{
  "n_kv_head": 3,
  "head_dim": 32,
  "activation": "tanh_gelu",
  "norm": "layernorm",
  "positions": "learned",
  "qk_norm": false,
  "init_std_qkv": 0.0206,
  "init_std_o": 0.0,
  "init_std_down": 0.0,
  "optimizer": "adamw",
  "beta1": 0.9,
  "dataset": "wikipedia_en"
}
Each number is 128 + 24 x the weight over the matrix's rms, rounded and kept within 0 to 255. Layers, rows and columns count from 0.

# layer 4 MLP up, 1536x384, rms 0.0223, rows 1142-1194, columns 64-127
[[138 123 135 128 141 131 110 130 120 124 142 119 149 105 127 129 136 129 101 127 129 127 132 139 131 142 149 129 129 125 119 124 132 127 135 141 134 122 134 129 124 111 122 131 142 133 122 126 123 126 144 129 113 123 134 129 124 119 115 118 122 109 127 143]
 [ 89 255  71 116 136 194 160  62 158   0 108 197  26 143 255  63 255 171  36  58 102 141 186  82  38 245  22 110 254  80 104 255 115  45 144  62  61 106 104 185 255 113  91  49 145 144 140 108 150 106 186 146 255 139 232  92  33 143  74 246  75  93 146 186]
 [123 123 144 123 116 126 114 125 134 137 160 123 139 131 130 135 120 127 115 124 126 121 128 119 113 136 117 119 129 123 119 132 138 134 121 123 112 125 145 117 133 114 125 134 110 135 120 125 139 133 156 141 130 132 128 134 132 122 137 115 126 127  93 123]
 [141 137 115 131 114 137 120 115 126 110 154 115 157 121 109 141 131 101 117 123 116 111 136 115 133 100 109 126 137 124 137 141 131 137 152 118 133 122 177 131 144 129 125 119 125 122 123 142 132 127 127 130 146 148 119 123 155 145  95 104 105 157 178 130]
 [111 130 117 116 136 127 130 100 131 125 107 138 114 128 127 113 125 114 118 133 127 122 127 148 135 151 130 128 132 121 111 144 134 131 122 128 135 120 135 132 134 124 124 141 122 131 122 120 130 134 126 120 144 138 127 151 132 133 125 114 122 119 120 126]
 [164 138 123 111 120 139 152 141 132 119 129 124  85 129 126 129 129 128 114 131 129 138 121 121 123 141 139 126 125 120 114 115 130 120 134 130 130 133 119 128 123 135 126 123 134 133 131 130 127 129 155 133 128 131 126 111 136 113 140 153 129 108 121 114]
 [147 131 121 125 111 125 150 111 143 100 102 122 105 133 116 138 128 114 125 131 129 109 126 117 121 148 150 124 119 120 125 113 112 127 138 124 109 118 133 145 136 177 122 126  95 131 128 122 139 130 125 133 139 118 122 142 144 125 110 109 114 130 124 132]
 [123 144 134  64 117  75 137 136 130  86 116  99  69  84 145 146 132 128 118 137 105 103 123 119 133 170 134 128 169 112 106 144 107 117 152 129 135 125 136 114 153 105 113 132 112 111  94 119 138 131 108 121 144  96 126 131 118 135  91 126 142 132 135 106]
 [132 126 126 123 123 132 119 126 131 135 141 121 137 131 129 135 126 128 113 120 138 124 126 128 120 122 130 127 131 142 133 129 105 108 126 126 121 127 148 136 133 156 126 127 114 131 135 126 134 129 118 130 127 130 128 130 116 139 130 116 122 121 127 132]
 [109  80  70 113 152 141 184 178 199 150 108 158  93  81 209 121 181  55  76 110  85  56 115 234 124 157 207 255  88 134 182 123 136  74 124 182  61  74 144  59  50 211 194   5 182  79  54 255 199 177  57 201  99 139 253  94 115 114  91 105 132 150 119 243]
 [164 145 151 117  50 220  92  81 132 135  99 155 117 234 150  70 106 177 113 110 138  90 153 114  70 110 120 168  96 126 116 133 113 166 110 146 165 114 126 110 160 140 109 134  73 113  85 100 159 137  18 102 168 162 140 122 184 125 128 137 102  64 149 113]
 [125 135 113 119 113 116 127 136 127 124 131 127 121 116 123 130 126 122 154 125 128 136 132 115 133 125 104 129 127 120 125 115 138 128 131 132 143 128 139 126 130 125 125 126 134 129 125 130 137 135 121 135 128 150 128 121 127 115 125 121 114 123 133 127]
 [123 132 162 121 116 101 116 107 129 139 179 122 138 129 127 135 122 120  90 134 124 129 130 145 105 118 144 128 155 120 101 117 134 140 123 131 124 120 160 117 133 126 126 138 147 135 128 113 138 117 110 135 155 138 124 117 145 115 134 109 103 132 107 123]
 [133 147 149 147 124 120 162 109 140 112 135 121  88 121 121 146 123 129 108 142 114 122 127 100 118 103 135 115 135 121 108 114 136 114 139 125 126 137 118 115 135 137 125 122 148 122 121 126 129 126 133 131 123 134 119 140 142 137 114 133 109 136 124 126]
 [144 118 116 122  98 128 118 129 131 115 113 118 161 110 124 144 123 124 118 124 134 125 125 126 124 133 141 130 133 117 121 137 117 116 139 123 127 123 147 131 134 137 134 122 124 127 122 136 138 129 136 150 116 134 124 102 115 115 117 105 117 136 150 134]
 [135 139 152 128 125 132 121 129 142 116 115 125 105 133 130 137 127 134  98 132 127 127 129 138 120 136 145 124 139 125 123 125  95 125 122 128 111 124 142 127 129 155 121 139 126 127 127 121 137 130 121 137 132 120 131 120 120 126 123 122 110 134 101 126]
 [148 146 146 115 117 106 117  93 126 127 115 120 117  90 119 146 123 126  95 138 120 151 123 127 109 102 118 127 136 130 127 113 148 153 132 136  91 130 123 116 134 132 116 120 130 132 113 119 138 134 131 144 121 128 131 142 140 110 124 138 109 109 114 143]
 [116 140 160 135 117 115 134 107 130 122 135 113 136 123 118 140 121 131  94 135 100 129 133 121 114 105 128 126 135 134 119 109 146 127 130 130 113 136 136 113 133 143 125 123 108 126 104 137 119 125 143 129 132 115 119 131 142 132 117 156 100 129 128 139]
 [140 131 125 130 119 105 116 145 121 117 139 112 154 110 130 150 125 119 130 133 130 135 129  98 115 162 142 121 124 135 147 104 132 122 140 129 121 132 138 130 133 155 125 129 123 122 125 134 139 127 142 127 127 137 128 152 135 131 109 132 126 147 146 124]
 [126 129 130 141 149 131 116 129 110 151 122 132 109 140 127 126 128 136 122 126 125 129 130 111 130 170 126 133 123 132 118 117 135 149 131 129 114 127 153 121 123 126 127 130 144 132 127 114 130 122 125 136 130 116 123 150 139 136 134 116 129 123 127 128]
 [113 129 156 132 124 143 122 131 131 136 131 123 129 124 128 120 134 142 125 131 126 120 130 135 131 128 124 125 124 131 130 112 115 127 129 123 123 128 136 123 122 144 123 134 111 126 136 140 123 127 103 137 129 111 134 150 128 131 128 146 127 138 120 130]
 [125 143 132 127 121 105 136 123 139  84 110 130 120 121 119 134 125 130 134 135 121 126 126 117 114  91 133 121 141 125 131 127 132 120 126 126 124 125 103 120 133 134 116 133 123 132 126 125 125 139 130 110 137 122 130 136 125 122 126 131 115 106 113 126]
 [106 149 151 150 143 106 142 130 143  94 123 127 133 131 135 121 118 123 116 133 127 128 128 148 117 119 129 122 137 119 122 137 138 124 122 122 103 125 103 121 128 120 127 131 111 125 124 123 118 128 119 124 111 101 130 114 105 116 128 114 108 127 109 136]
 [112 134 111 130 138 132 137 141 127 136 149 134 121 142 143 113 135 120 133 132 126 145 126 141 135 141 129 137 128 117 132 142 126 126 123 131 114 133 131 134 123 138 137 124 123 127 132 117 137 130 124 133 123 137 123 134 110 140 135 149 144 124 118 135]
 [128 145 157 123 139  99 121 101 139  90 162 124 122 120 114 134 125 107  95 132 112 124 129 136 121 160 123 131 142 128 129 116 130 124 140 129 131 125 106 121 136 133 123 132 124 123 128 136 124 131 111 111 136 128 123 121 133 148 115  98 111 118 134 128]
 [131 138 152 114 137 136 139 115 136 108 148 129 103 114 120 142 128 143  89 133 119 133 132 134 116 167 128 121 141 133 121 120 116 143 132 130 133 132 124 129 132 144 120 128 121 124 112 130 133 134 140 113 151 131 126 126 134 142 112 113 103 117 127 121]
 [109 125 147 128 112 159 136 108 137 100 149 125 171 121 119 139 140 126 117 127 119 114 135 101 126 153 120 121 135 130 124 144 110 118 135 131 132 137 131 123 130 111 124 125 128 129 108 137 121 132 155 138 159 133 134 140 160 106 121 144 122 129 140 135]
 [134 135 124 114 107 128 124 130 126 145 125 118 153 122 128 133 128 110 131 125 128 130 127 103 121 161  85 121 127 123 139 144 144 132 140 129 124 125 155 133 127 111 121 117 110 125 124 142 132 129 141 126 132 146 129 133 113 138 116 150 130 146 147 121]
 [115 142 132  99 112 110 141 118 134 105 130 124 118 119 118 141 118 114 149 127 119 116 128 106 116 110 120 113 127 123 119 119 110 130 128 130 138 123 116 124 142 123 119 127 143 134 121 132 129 134 146 134 135 117 137 160 133 120 119 136 128 114 127 131]
 [144 124 145 115 122 105 139 121 127 113 120 119 145 117 122 133 119 128 144 137 119 132 129  99 118 127 110 118 121 128 135 115 135 109 131 131 127 134 119 118 133 145 125 121 139 127 113 126 121 126 131 125 139 125 125 156 138 142 113 163 133 133 109 131]
 [132 124 164 153 133 137 135 127 134 134 157 135 111 149 136 127 130 129 108 130 127 124 126 154 126 123 126 127 135 114 114 103 110 129 113 125 115 133 118 126 122 143 121 134 162 128 135 116 124 125 107 134 127 124 127 121 136 121 136 140 122 123  94 123]
 [ 93 137 149 105 110 106 124 123 136 104 129 109 124 110 108 140 121 130 123 137 125 121 127 129 109 120 155 114 132 128 132 129 113 126 137 124 115 128 133 127 142 140 124 121 120 127 121 128 136 128 139 119 158 115 125 158 158 108 112 144 110 148 114 127]
 [132 130 126 114 137 123 126 123 131 127 125 125 144 112 116 125 132 110 100 127 123 129 128 130 130 146 135 143 125 118 114 123 114 144 138 130 145 124 145 126 132 107 131 116 115 128 129 128 134 120 119 125 117 123 120 104 141 116 125  98 110 124 136 129]
 [131 125 142 112 135 130 137 116 127 113 124 134 148 117 128 130 136 122 126 136 119 121 134 130 139 132 134 122 143 120 123 135 134 138 126 132 145 127 124 136 131 111 130 132 151 123 116 129 131 128 111 117 144 135 129 131 137 124 121 138 120 134 142 124]
 [153 130 140 120 119 135 125 134 128 107 129 112 139 104 100 133 146 124 133 136 126 114 131 147 130 110 117 132 110 121 126  94 113 130 146 124 127 139  97 123 127 142 129 114 141 122 125 146 134 126 123 133 109 124 127 143 165 142  99 136 109 144 152 150]
 [127 133 122 117 130 126 136 128 127 121 140 120 114 115 121 135 125 119 144 133 125 130 124 128 119 133 162 127 130 135 130 120 135 119 125 132 120 129 116 128 136 140 128 124 139 126 134 125 126 126 114 125 136 121 130 146 136 136 114 158 128 128 119 138]
 [ 95 135 156 125 117 125 119 115 124 125 169 116 148 108 125 127 128 133 112 132 124 128 134 133 134 122 161 133 128 142 123  98 105 126 130 133 124 120 133 132 135 113 121 133 122 132 128 128 131 123 117 132 133 115 129 136 144 114 115 115 114 114 117 144]
 [236 129 143 154 106 119 124 126  95 136 180  47 136 112 108 205  50 188 179 243 149 197  77 135 200 122 249 111 233  55 142 109  58 209 255 255 208 240 216 255 170 191  93 212 101 108   0 151 165 255 110 131 157 143  73  11 113  60 111 158 122 134 123  97]
 [126 129 115 121 121 118 127 118 124 111 140 119 160 123 132 134 121 124 116 137 122 126 129 123 126 154 129 126 128 119 113 137 111 125 135 129 126 139 130 123 133 130 134 115 115 130 113 138 135 128 130 134 137 132 123 170 143 110 130 149 130 140 143 134]
 [148 143 147 144 129 131 133 118 132 148 175 122 124 122 120 132 130 117 125 128 122 118 123 126 115 131 132 136 129 122 107 107 115 132 135 129 124 113 140 138 135 135 119 136 117 126 137 115 129 125 105 135 124 138 121  99 132 124 129 116 101 111 116 133]
 [163 154 157 117 123  95 147 115 145 101 142  88 132 107 114 158 122 101  87 141 107 127 130  96  91 152 148 127 168 130  98 103  98 112 148 147 114 125 190 107 155 153 128 126 106 128 101 128 154 126 147 113 149 115 100 158 154 106 100 131  96 136 128 127]
 [118 133 116 131 138 136 132 118 127 133 151 140 103 133 120 122 127 140 121 129 119 125 123 138 122 121 138 125 136 130 114 139 123 133 122 127 129 125 119 133 128 129 128 134 140 129 130 119 126 135 121 127 134 119 130 100 125 115 138 134 118 124 121 120]
 [145 137 146 123 124 121 127 122 127 139 154 132 124 118 138 136 129 152 130 132 128 139 125 131 119 158 114 121 123 120 127 117 123 134 123 127 113 126 142 128 131 142 119 122 119 128 136 123 148 132 133 138 144 151 136 126 112 122 123 154 121 132 131 124]
 [135 136 134 123 120 146 128 123 137 107 120 121 117 128 121 131 128 127 126 132 130 118 132 133 126  99 124 127 134 129 108 122 125 145 132 126 127 117 132 127 128 142 117 133 148 131 126 128 122 128 125 113 142 132 133 135 125 129 126 131 121 134 140 115]
 [176 184  95 151 172 117 136 161 128 141 146 124 108  51 127 175 107 127 133 141 149 161 123 120  83 142 115  94 140 109 126 144 113 115 149  90 150  91 117 149 127 133 121  69 144 119 155 136 125  87 220 160 122 104 115  80 145  76 123 140 171 178 107 167]
 [128 138 116  87 124 117 126 123 145 107 114 122 168 110 110 141 120 110 123 123 121 114 130 127 117  87 126 123 137 124 110 121 124 135 129 133 147 114 136 137 136 115 132 127 118 137 128 136 130 130 166 105 127 133 128 119 146 118 120 100 104 132 143 131]
 [122 156 182 103 118 105 154 125 145 100 144 127 108 116 116 146 120 143  61 140 106  96 128 145 116 134 129 112 177 106 102 131  87 115 123 126  95 119 143 114 149 143 100 134 126 139 109 113 128 127 137 101 174  99 128 119 138 135 110 109  73 127  98 130]
 [112 129 146 130 111 129 141 117 140 120 126 118 139 125 124 127 135 117 132 129 128 127 123 156 127 143 124 126 129 134 125 129 134 118 131 131 146 124 125 139 128 133 126 124 127 125 125 136 127 127 120 115 126 138 133 116 119 138 125 126 122 125 133 129]
 [122 166 122 101 114  69 123  77 169  53  92  88 104 128 167 174  69  55  82 123 110 139 133 112  95 107 134  86 177  99  93  76 139 109 165  90  90  99 140 145 202 121 117 159 142 125 128 173 146 110 146  98 242 155 115  89 160 159  72 159 122 119 126 174]
 [ 62 131 255 105 108 146 158  76 214  99 149  32 206   3  68 221   0  99  38 255  90  32 174 111 255 197 105  78   0  23  88  74 112 126 160 162 111 252  99  91  30   9 172 193  19 161 255 219 157 215 104 136 112 135 196 171  33  36  52 255  87 141  39  52]
 [  0  87 159 100  98 116 147 135 149 148  95  83 141 130 154 150 110 118 130  95 187  94  96 182 156 151 148  97 108 152  92 135 121 154 172 116 138 107 183 149  87 184 132 154 174 116 116 129 120 121 105 126 161 126 157 110  96  94 126 106 162 172 122 150]
 [103 146 148 109 118 129 145 120 146 120 119 131 123 117 110 140 126 117 129 130 127 105 139 105 121 140 113 115 132 136 124 108 120 132 135 126 133 123 155 144 139 117 110 124 123 129 125 127 127 132 150 103 136 145 129 152 126 150 104 125 107 129 134 124]
 [151 147 167 113 138 100 123 127 131 138  92 136  92 128 124 137 124 127 109 129 117 131 128 145 111 130  99 117 146 109 107 130 115 164 116 130 117 122 112 120 132 123 115 132 133 130 127 123 118 131 115  98 128 137 133 120 123 128 132 134 102 107 112 127]]
# layer 4 MLP down (transposed), 1536x384, rms 0.0105, rows 1142-1193, columns 64-127
[[124 147 124 135 139 128 140 123 125 126 130 144 137 114 136 127 127 131 130 130 127 124 128 122 134 146 125 127 128 140 129 131 123 136 122 119 122 134 129 127 132 126 131 132 123 144 125 135 125 133 130 146 130 129 114 111 125 117 129 119 126 114 111 142]
 [106 215 152 145 115 199  68  96   0 113 180 177 172 205 146  31 218 204 255   0 153 167 138  33 138  58 193 200 155   0  47  87 179  87 169 171 113  92 104 208  30 123 123  76 127 145 229  59 154 120 124 116  48  91 246 139 191 211 225 114 169 246 133  88]
 [114 127 129 134 119 130 138 123 122 136 119 143 137 132 123 123 129 133 128 119 137 127 121 132 129 125 128 133 119 123 131 136 116 122 127 129 125 118 128 124 126 124 134 135 134 129 135 123 128 142 135 120 131 132 124 129 128 129 122 129 124 132 111 119]
 [149 122 130 103 153 117 147 131 124 151 123 138 133 139 145 129 122 108 119 133 143 141 122 130 124 120 130 136 116 132 127 145 115 127 123 139 135 126 102 109 120 125 130 123 138 126 142 119 118 128 107 117 111 125 132 137 141 138 145 156 127 157 122 136]
 [131 118 123 124 121 127 115 127 135 121 135 118 119 120 125 125 136 129 126 123 121 141 124 125 133 142 131 132 129 126 135 116 135 132 135 130 122 123 137 128 113 129 135 107 141 124 127 128 128 112 126 141 124 132 134 132 130 135 129 123 137 128 146 133]
 [121 129 135 123 121 133 127 112 125 135 134 142 129 114 133 112 125 135 126 126 134 120 141 131 115 129 133 131 125 132 147 135 119 121 127 124 138 136 124 134 132 131 137 136 120 120 141 120 121 126 137 145 127 118 130 112 131 129 108 123 116 117 132 129]
 [133 132 118 114 136 137 133 147 118 133 122 141 133 128 149 134 125 136 122 122 129 123 132 136 123 124 124 123 128 126 134 146 131 116 109 138 130 127 123 121 122 126 130 143 140 108 138 122 132 129 129 123 120 131 132 139 139 139 135 148 137 127 116 136]
 [132 126 114 154 139 116 112 133 149 159 124 140 161 109 126  93 139 121 141 151 154 170 115 131 144 114  81 154 138 112 156 134 134 114 114 128 132  99 125 129 140 103 130 129 136 129 136 114 124 124 125 104 113 148 129 121 118 134 144 140 141 139 117 148]
 [118 120 123 129 130 134 127 125 116 130 132 137 132 129 117 132 131 131 136 140 124 126 122 125 128 129 126 141 133 110 121 141 124 133 123 129 129 121 126 128 130 117 133 130 129 128 128 134 125 134 118 125 132 130 132 125 128 119 136 135 120 129 115 123]
 [214 143   0  97  35 177   0 238   0 195 151 105 122 196  41 166  61 128 155 120 232 166 221  42 119  16 201   0 118 103 183 132 197 124 255  84 215 240 152 206 209  67 149 178 159 115 201   0  54 128  32 164 170 177   0  88 255 105 208 110 255  61 255  27]
 [128 124  49 197 255  42 108 255 117 113  85 120 156   2 143 191 196 142 137 100 128 127 143 138 140 100 139 145 109 159 162 130 116 118 160 124 127  75 130 184 125 108 185  95  93  31 147 188 174  80 255 190 133 149 164 117 124 111  95 177 255 255   0 247]
 [138 125 131 125 139 129 122 129 138 134 124 138 127 125 129 119 130 128 123 137 127 132 136 132 115 128 124 126 134 133 116 140 121 126 129 131 127 130 123 135 133 124 136 114 134 118 133 132 120 122 126 136 129 131 134 131 129 138 134 131 127 125 110 135]
 [114 136 124 129 128 122 136 131 122 125 136 130 115 135 130 129 136 128 140 117 133 113 118 122 148 134 121 138 119 130 140 131 122 132 136 132 137 119 110 142 129 117 132 127 130 120 126 138 134 137 127 129 120 137 146 143 119 123 119 123 141 141 125 131]
 [121 124 128 114 112 128 124 142 116 136 131 132 133 139 142 122 136 133 132 119 120 127 133 128 125 132 123 122 125 130 135 127 132 142 106 125 139 123 116 130 123 126 130 127 132 115 135 131 134 122 134 128 126 134 129 122 126 119 133 118 154 129 137 129]
 [125 124 122 117 140 132 138 137 130 146 125 137 128 129 128 118 129 131 117 132 147 133 138 132 127 133 126 138 129 124 123 131 126 129 116 138 121 122 117 139 138 128 124 137 132 130 145 127 117 135 127 117 116 125 130 131 134 139 140 139 127 121 116 130]
 [118 131 123 123 115 122 127 132 110 119 123 128 137 121 131 126 125 136 128 124 130 129 122 130 130 129 129 128 121 125 128 126 124 135 119 117 133 120 119 130 130 123 133 116 128 117 129 132 120 131 124 133 129 138 126 122 128 127 124 125 144 130 135 138]
 [116 144 135 136 120 130 148 117 128 138 134 132 133 130 132 118 130 140 144 122 130 108 122 124 145 136 114 138 134 129 132 146 127 119 132 134 143 126 137 128 127 116 137 132 115 132 135 135 125 134 129 133 129 121 123 126 132 133 119 134 138 135 105 139]
 [122 125 124 136 114 123 139 139 132 132 128 132 123 140 139 125 133 119 124 131 132 130 122 135 133 124 121 124 120 122 133 128 124 136 127 128 125 127 119 116 118 118 123 127 134 137 128 126 131 127 139 126 126 132 133 132 125 122 135 124 144 152 128 125]
 [134 145 135 121 144 132 124 135 126 125 125 140 137 129 134 120 126 132 119 126 115 130 134 132 119 117 120 127 137 126 121 137 142 130 109 135 128 130 126 129 143 131 133 132 132 124 133 139 117 135 123 116 131 118 120 126 128 130 144 141 130 133 117 125]
 [125 133 130 132 116 119 135 127 131 132 131 131 131 121 139 130 119 119 128 118 120 127 134 122 134 125 138 117 132 134 119 135 126 134 127 130 127 130 121 131 140 128 125 129 131 123 127 136 125 128 125 128 136 129 136 124 132 128 130 122 120 117 133 132]
 [135 140 116 131 122 127 116 129 122 124 127 127 129 116 132 127 122 130 123 136 124 134 125 129 127 131 130 119 125 132 126 133 122 117 126 134 129 124 113 134 134 127 144 138 138 128 123 132 127 137 126 124 134 141 123 128 124 118 141 127 136 133 127 129]
 [125 133 133 124 116 125 139 126 132 124 128 121 126 129 124 128 128 127 126 134 123 120 129 128 121 143 132 124 127 121 133 121 136 118 127 138 138 128 144 136 132 125 137 124 127 112 124 116 132 121 117 131 129 119 123 136 131 128 140 133 135 124 118 135]
 [127 112 119 134 115 119 123 132 121 113 138 119 135 139 120 127 133 129 139 122 132 128 118 128 124 132 115 123 111 132 138 124 125 131 121 131 124 133 145 119 130 126 138 130 115 123 128 125 138 124 138 135 118 140 121 133 127 115 134 132 147 115 131 138]
 [115 127 137 128 112 118 124 118 129 113 130 126 128 123 119 133 119 137 131 124 121 116 132 122 133 135 131 136 130 130 127 120 120 130 137 113 128 125 127 115 127 122 130 132 130 130 120 135 128 134 123 144 130 126 141 118 134 126 115 121 122 126 141 151]
 [132 136 116 123 139 136 126 126 137 130 126 129 122 141 137 138 134 124 128 131 129 125 127 127 132 134 119 130 127 130 126 147 132 125 120 128 128 135 133 125 133 128 136 125 135 121 118 123 119 131 131 138 117 122 128 141 133 109 142 119 147 139 132 119]
 [118 122 135 134 109 122 119 140 135 142 120 133 130 118 147 130 127 130 133 124 110 125 131 124 139 126 133 125 117 127 134 128 131 140 109 118 127 128 127 115 122 129 132 122 134 121 132 124 125 126 134 138 123 128 128 130 131 129 130 110 142 134 144 131]
 [129 135 112 131 120 122 131 137 123 157 129 132 116 118 131 107 125 122 124 123 131 123 124 130 116 130 147 118 135 130 128 112 125 126 128 134 136 137 110 133 134 135 126 136 116 135 143 118 123 121 128 137 128 132 116 122 128 119 138 126 138 133 113 125]
 [141 124 134 117 125 126 119 130 124 135 129 149 146 122 144 128 131 125 121 135 118 128 125 125 124 120 123 129 133 126 121 132 118 125 113 129 124 140 117 122 119 127 148 129 136 121 133 135 114 139 122 137 125 127 121 115 152 116 144 137 119 121 113 141]
 [130 124 130 128 129 138 119 137 122 132 115 137 135 127 132 135 140 127 127 138 125 143 132 126 123 131 125 126 138 134 124 130 132 125 118 137 132 133 128 136 117 117 133 119 123 125 128 127 126 114 130 127 131 135 117 127 122 121 141 133 129 122 115 125]
 [127 138 127 133 123 135 124 133 130 132 124 130 138 133 135 134 133 127 128 137 115 137 125 130 121 133 124 114 137 130 124 123 131 129 129 134 136 135 127 126 121 129 123 131 132 128 125 130 130 127 128 126 132 134 116 124 128 121 145 113 132 138 117 132]
 [114 129 115 131 113 121 131 130 124 125 126 109 128 124 117 123 128 136 146 127 118 133 119 125 135 133 132 121 117 128 137 125 132 135 132 131 140 122 130 137 130 124 129 115 120 121 126 139 128 141 136 129 132 131 127 125 114 123 119 124 137 141 150 118]
 [134 134 120 137 124 133 132 141 112 133 132 134 132 125 151 116 122 120 129 137 120 126 123 143 128 124 130 134 123 118 131 128 130 115 108 138 123 109 120 123 131 124 150 140 137 120 122 126 133 128 127 126 125 140 135 137 128 126 140 123 157 142 115 136]
 [134 122 115 125 137 125 124 134 129 132 129 136 120 130 137 132 121 130 120 132 134 118 131 132 146 123 138 126 118 145 125 136 126 131 123 125 116 133 122 125 141 125 131 132 124 130 126 121 129 126 124 131 116 130 136 134 131 132 125 126 136 137 125 127]
 [134 131 134 119 131 134 129 128 131 120 125 122 130 124 128 134 127 119 133 137 128 132 123 127 132 130 127 133 127 137 131 120 129 131 132 126 129 127 122 132 126 131 123 121 136 135 124 134 128 127 124 128 125 123 127 127 128 122 125 128 145 138 140 125]
 [135 134 105 138 150 130 161 140 124 141 120 139 129 122 163 131 104 115 113 146 112 128 132 127 126 118 134 115 124 131 135 157 133 130 105 149 123 127 138 121 138 117 139 145 129 133 124 112 125 137 126 121 128 129 118 126 116 129 156 126 132 143 126 142]
 [130 128 132 129 136 134 122 130 121 118 126 130 131 127 136 133 133 133 136 137 133 131 122 125 128 127 125 126 133 125 129 135 126 118 120 127 123 126 128 130 124 126 130 132 127 130 120 127 137 124 133 121 119 130 124 129 111 126 132 121 130 137 128 129]
 [130 133 108 141 143 134 127 133 124 132 131 130 122 128 130 138 137 123 128 138 143 118 116 135 136 122 112 133 132 130 126 139 120 129 123 131 118 131 118 128 123 117 131 134 127 135 118 134 127 126 129 133 122 138 134 132 120 120 126 129 143 124 109 135]
 [  0 176 171 199 102 154 228   0 186 132 139  99 255 136 134  83  94 161 121  46  91  68 158  65 159 163 102 184  55 163   1  65 146 113 167 100 138 159 105 134  74  69  57 255 213 244 193  80 169  86  87 135  51  43 165  37 156 130 132 118  81  70 132 156]
 [123 130 129 124 133 129 126 138 130 137 132 131 128 129 126 118 123 127 119 116 127 127 129 122 131 127 115 134 126 131 130 117 129 129 126 127 129 129 118 130 139 129 123 144 125 128 135 130 127 121 130 129 137 123 126 118 129 139 124 123 136 119 117 132]
 [131 140 118 117 141 128 127 136 123 123 132 143 127 128 131 130 118 129 132 123 135 121 130 125 127 133 131 125 130 127 119 144 131 129 117 129 122 134 119 131 131 118 124 121 136 115 136 137 125 133 125 117 130 120 139 133 131 119 128 132 133 118 106 137]
 [132 144 114 141 146 135 124 176 116 162 123 182 129 138 161  95 114 131 152 110 136 110 120 126 153 113 101 122 139 142 175 137 120 129 101 119 149 128 111 138 122 124 119 150 130 142 137 131 119 106 161 117  93 137 162 117 120 110 137  97 153 131 107 130]
 [129 121 128 132 121 121 119 129 121 126 128 125 121 115 138 125 136 129 133 134 131 125 130 128 129 126 131 127 125 126 137 125 131 119 122 126 128 130 126 121 127 120 128 126 126 121 122 127 130 114 128 137 124 121 136 135 148 129 116 125 131 123 138 137]
 [122 122 124 132 123 124 123 111 130 134 134 135 133 126 128 123 128 129 133 131 130 124 131 130 131 134 121 143 127 126 129 134 125 127 134 143 127 134 126 115 130 125 126 134 132 127 134 136 124 132 131 133 126 119 126 123 135 138 124 139 127 140 127 134]
 [138 131 129 116 133 132 122 139 121 121 126 130 126 132 139 130 125 131 116 121 131 118 129 124 124 133 132 122 114 135 129 129 134 130 119 124 124 129 131 127 130 131 130 116 133 120 139 122 128 128 128 139 124 133 124 130 128 130 131 122 144 129 132 133]
 [165  96 122 140 148 221   0 148 136 145 142  62 112 255  84 178  30 160  97 142 169 125 110 108 181 135 116 201  82 144 114 134 123 126 212 105 113 142 106 148 153 114 128 101 109  99 159 158 116  90   0 191 129 146 192 105 145 136 177 130  29 255  14   4]
 [139 125 125 132 157 135 133 133 114 140 117 141 122 125 144 124 123 126 122 134 129 132 124 132 134 131 143 121 121 138 125 131 127 129 120 125 120 127 132 134 119 127 131 116 127 121 128 110 127 119 136 137 118 131 124 138 129 121 129 131 122 133 123 128]
 [107 132  92 119 115 104 140 162  97 151 138 133 152 115 162 115 156 104 151 139 140 149 110 122 137 139 124 145 101 104 157 136 106 114 125 135 132 109 103 142 117 114 139 120 134  99 136 109 121 117 148 139 113 162 118 132 116 130 141 129 158 153 133 125]
 [126 124 115 134 141 129 124 137 126 128 123 128 117 132 134 135 131 130 120 131 130 116 131 122 124 129 115 135 129 128 133 127 128 129 125 127 117 132 126 127 119 127 123 133 132 130 130 121 129 132 131 132 116 133 125 131 138 119 143 133 134 137 120 117]
 [139 125 131  58 151 161 148 173  61 157 135 130 125 135 149 100 109 181 139 115 111 221 180  97 179 105 111 179 109 118 142 147 163 106 149 189 160 125 136 130  74 155 114 108 122 141  79 151  91 150 119 105  53 126 139 123 143 120 163 119 155 143 107 143]
 [201  70   0  45 103 207 118 223  24 185   0  16 209 132 174 138 255  34 205   0 113  55 144 140   0  93 141  76 255 181 169 100 111 235 158  90 142   0 215 148 158 197 127  83 252   0  83 209 155  97 230 183 114 161 161  54 189  69  19   0 186 255 208 205]
 [161 112 149 188 170 149  89 205 163 138 149  92  79  56 111 225  80 109  83 141  76 144 124 173  96 171 108 164 113  63 159 182  70  92 157 176 176 157  96 132 183  89  97 164 175 127  73 133 113 107  60 139 128  95  90 182 144 133 192 128 139 116 110 159]
 [137 118 131 123 123 126 118 135 125 135 109 144 128 130 142 134 133 113 126 145 121 130 127 136 128 121 136 141 122 131 117 143 125 126 115 136 127 124 118 115 115 126 133 127 140 118 133 130 133 128 135 128 128 136 113 133 142 124 148 137 134 146 117 133]]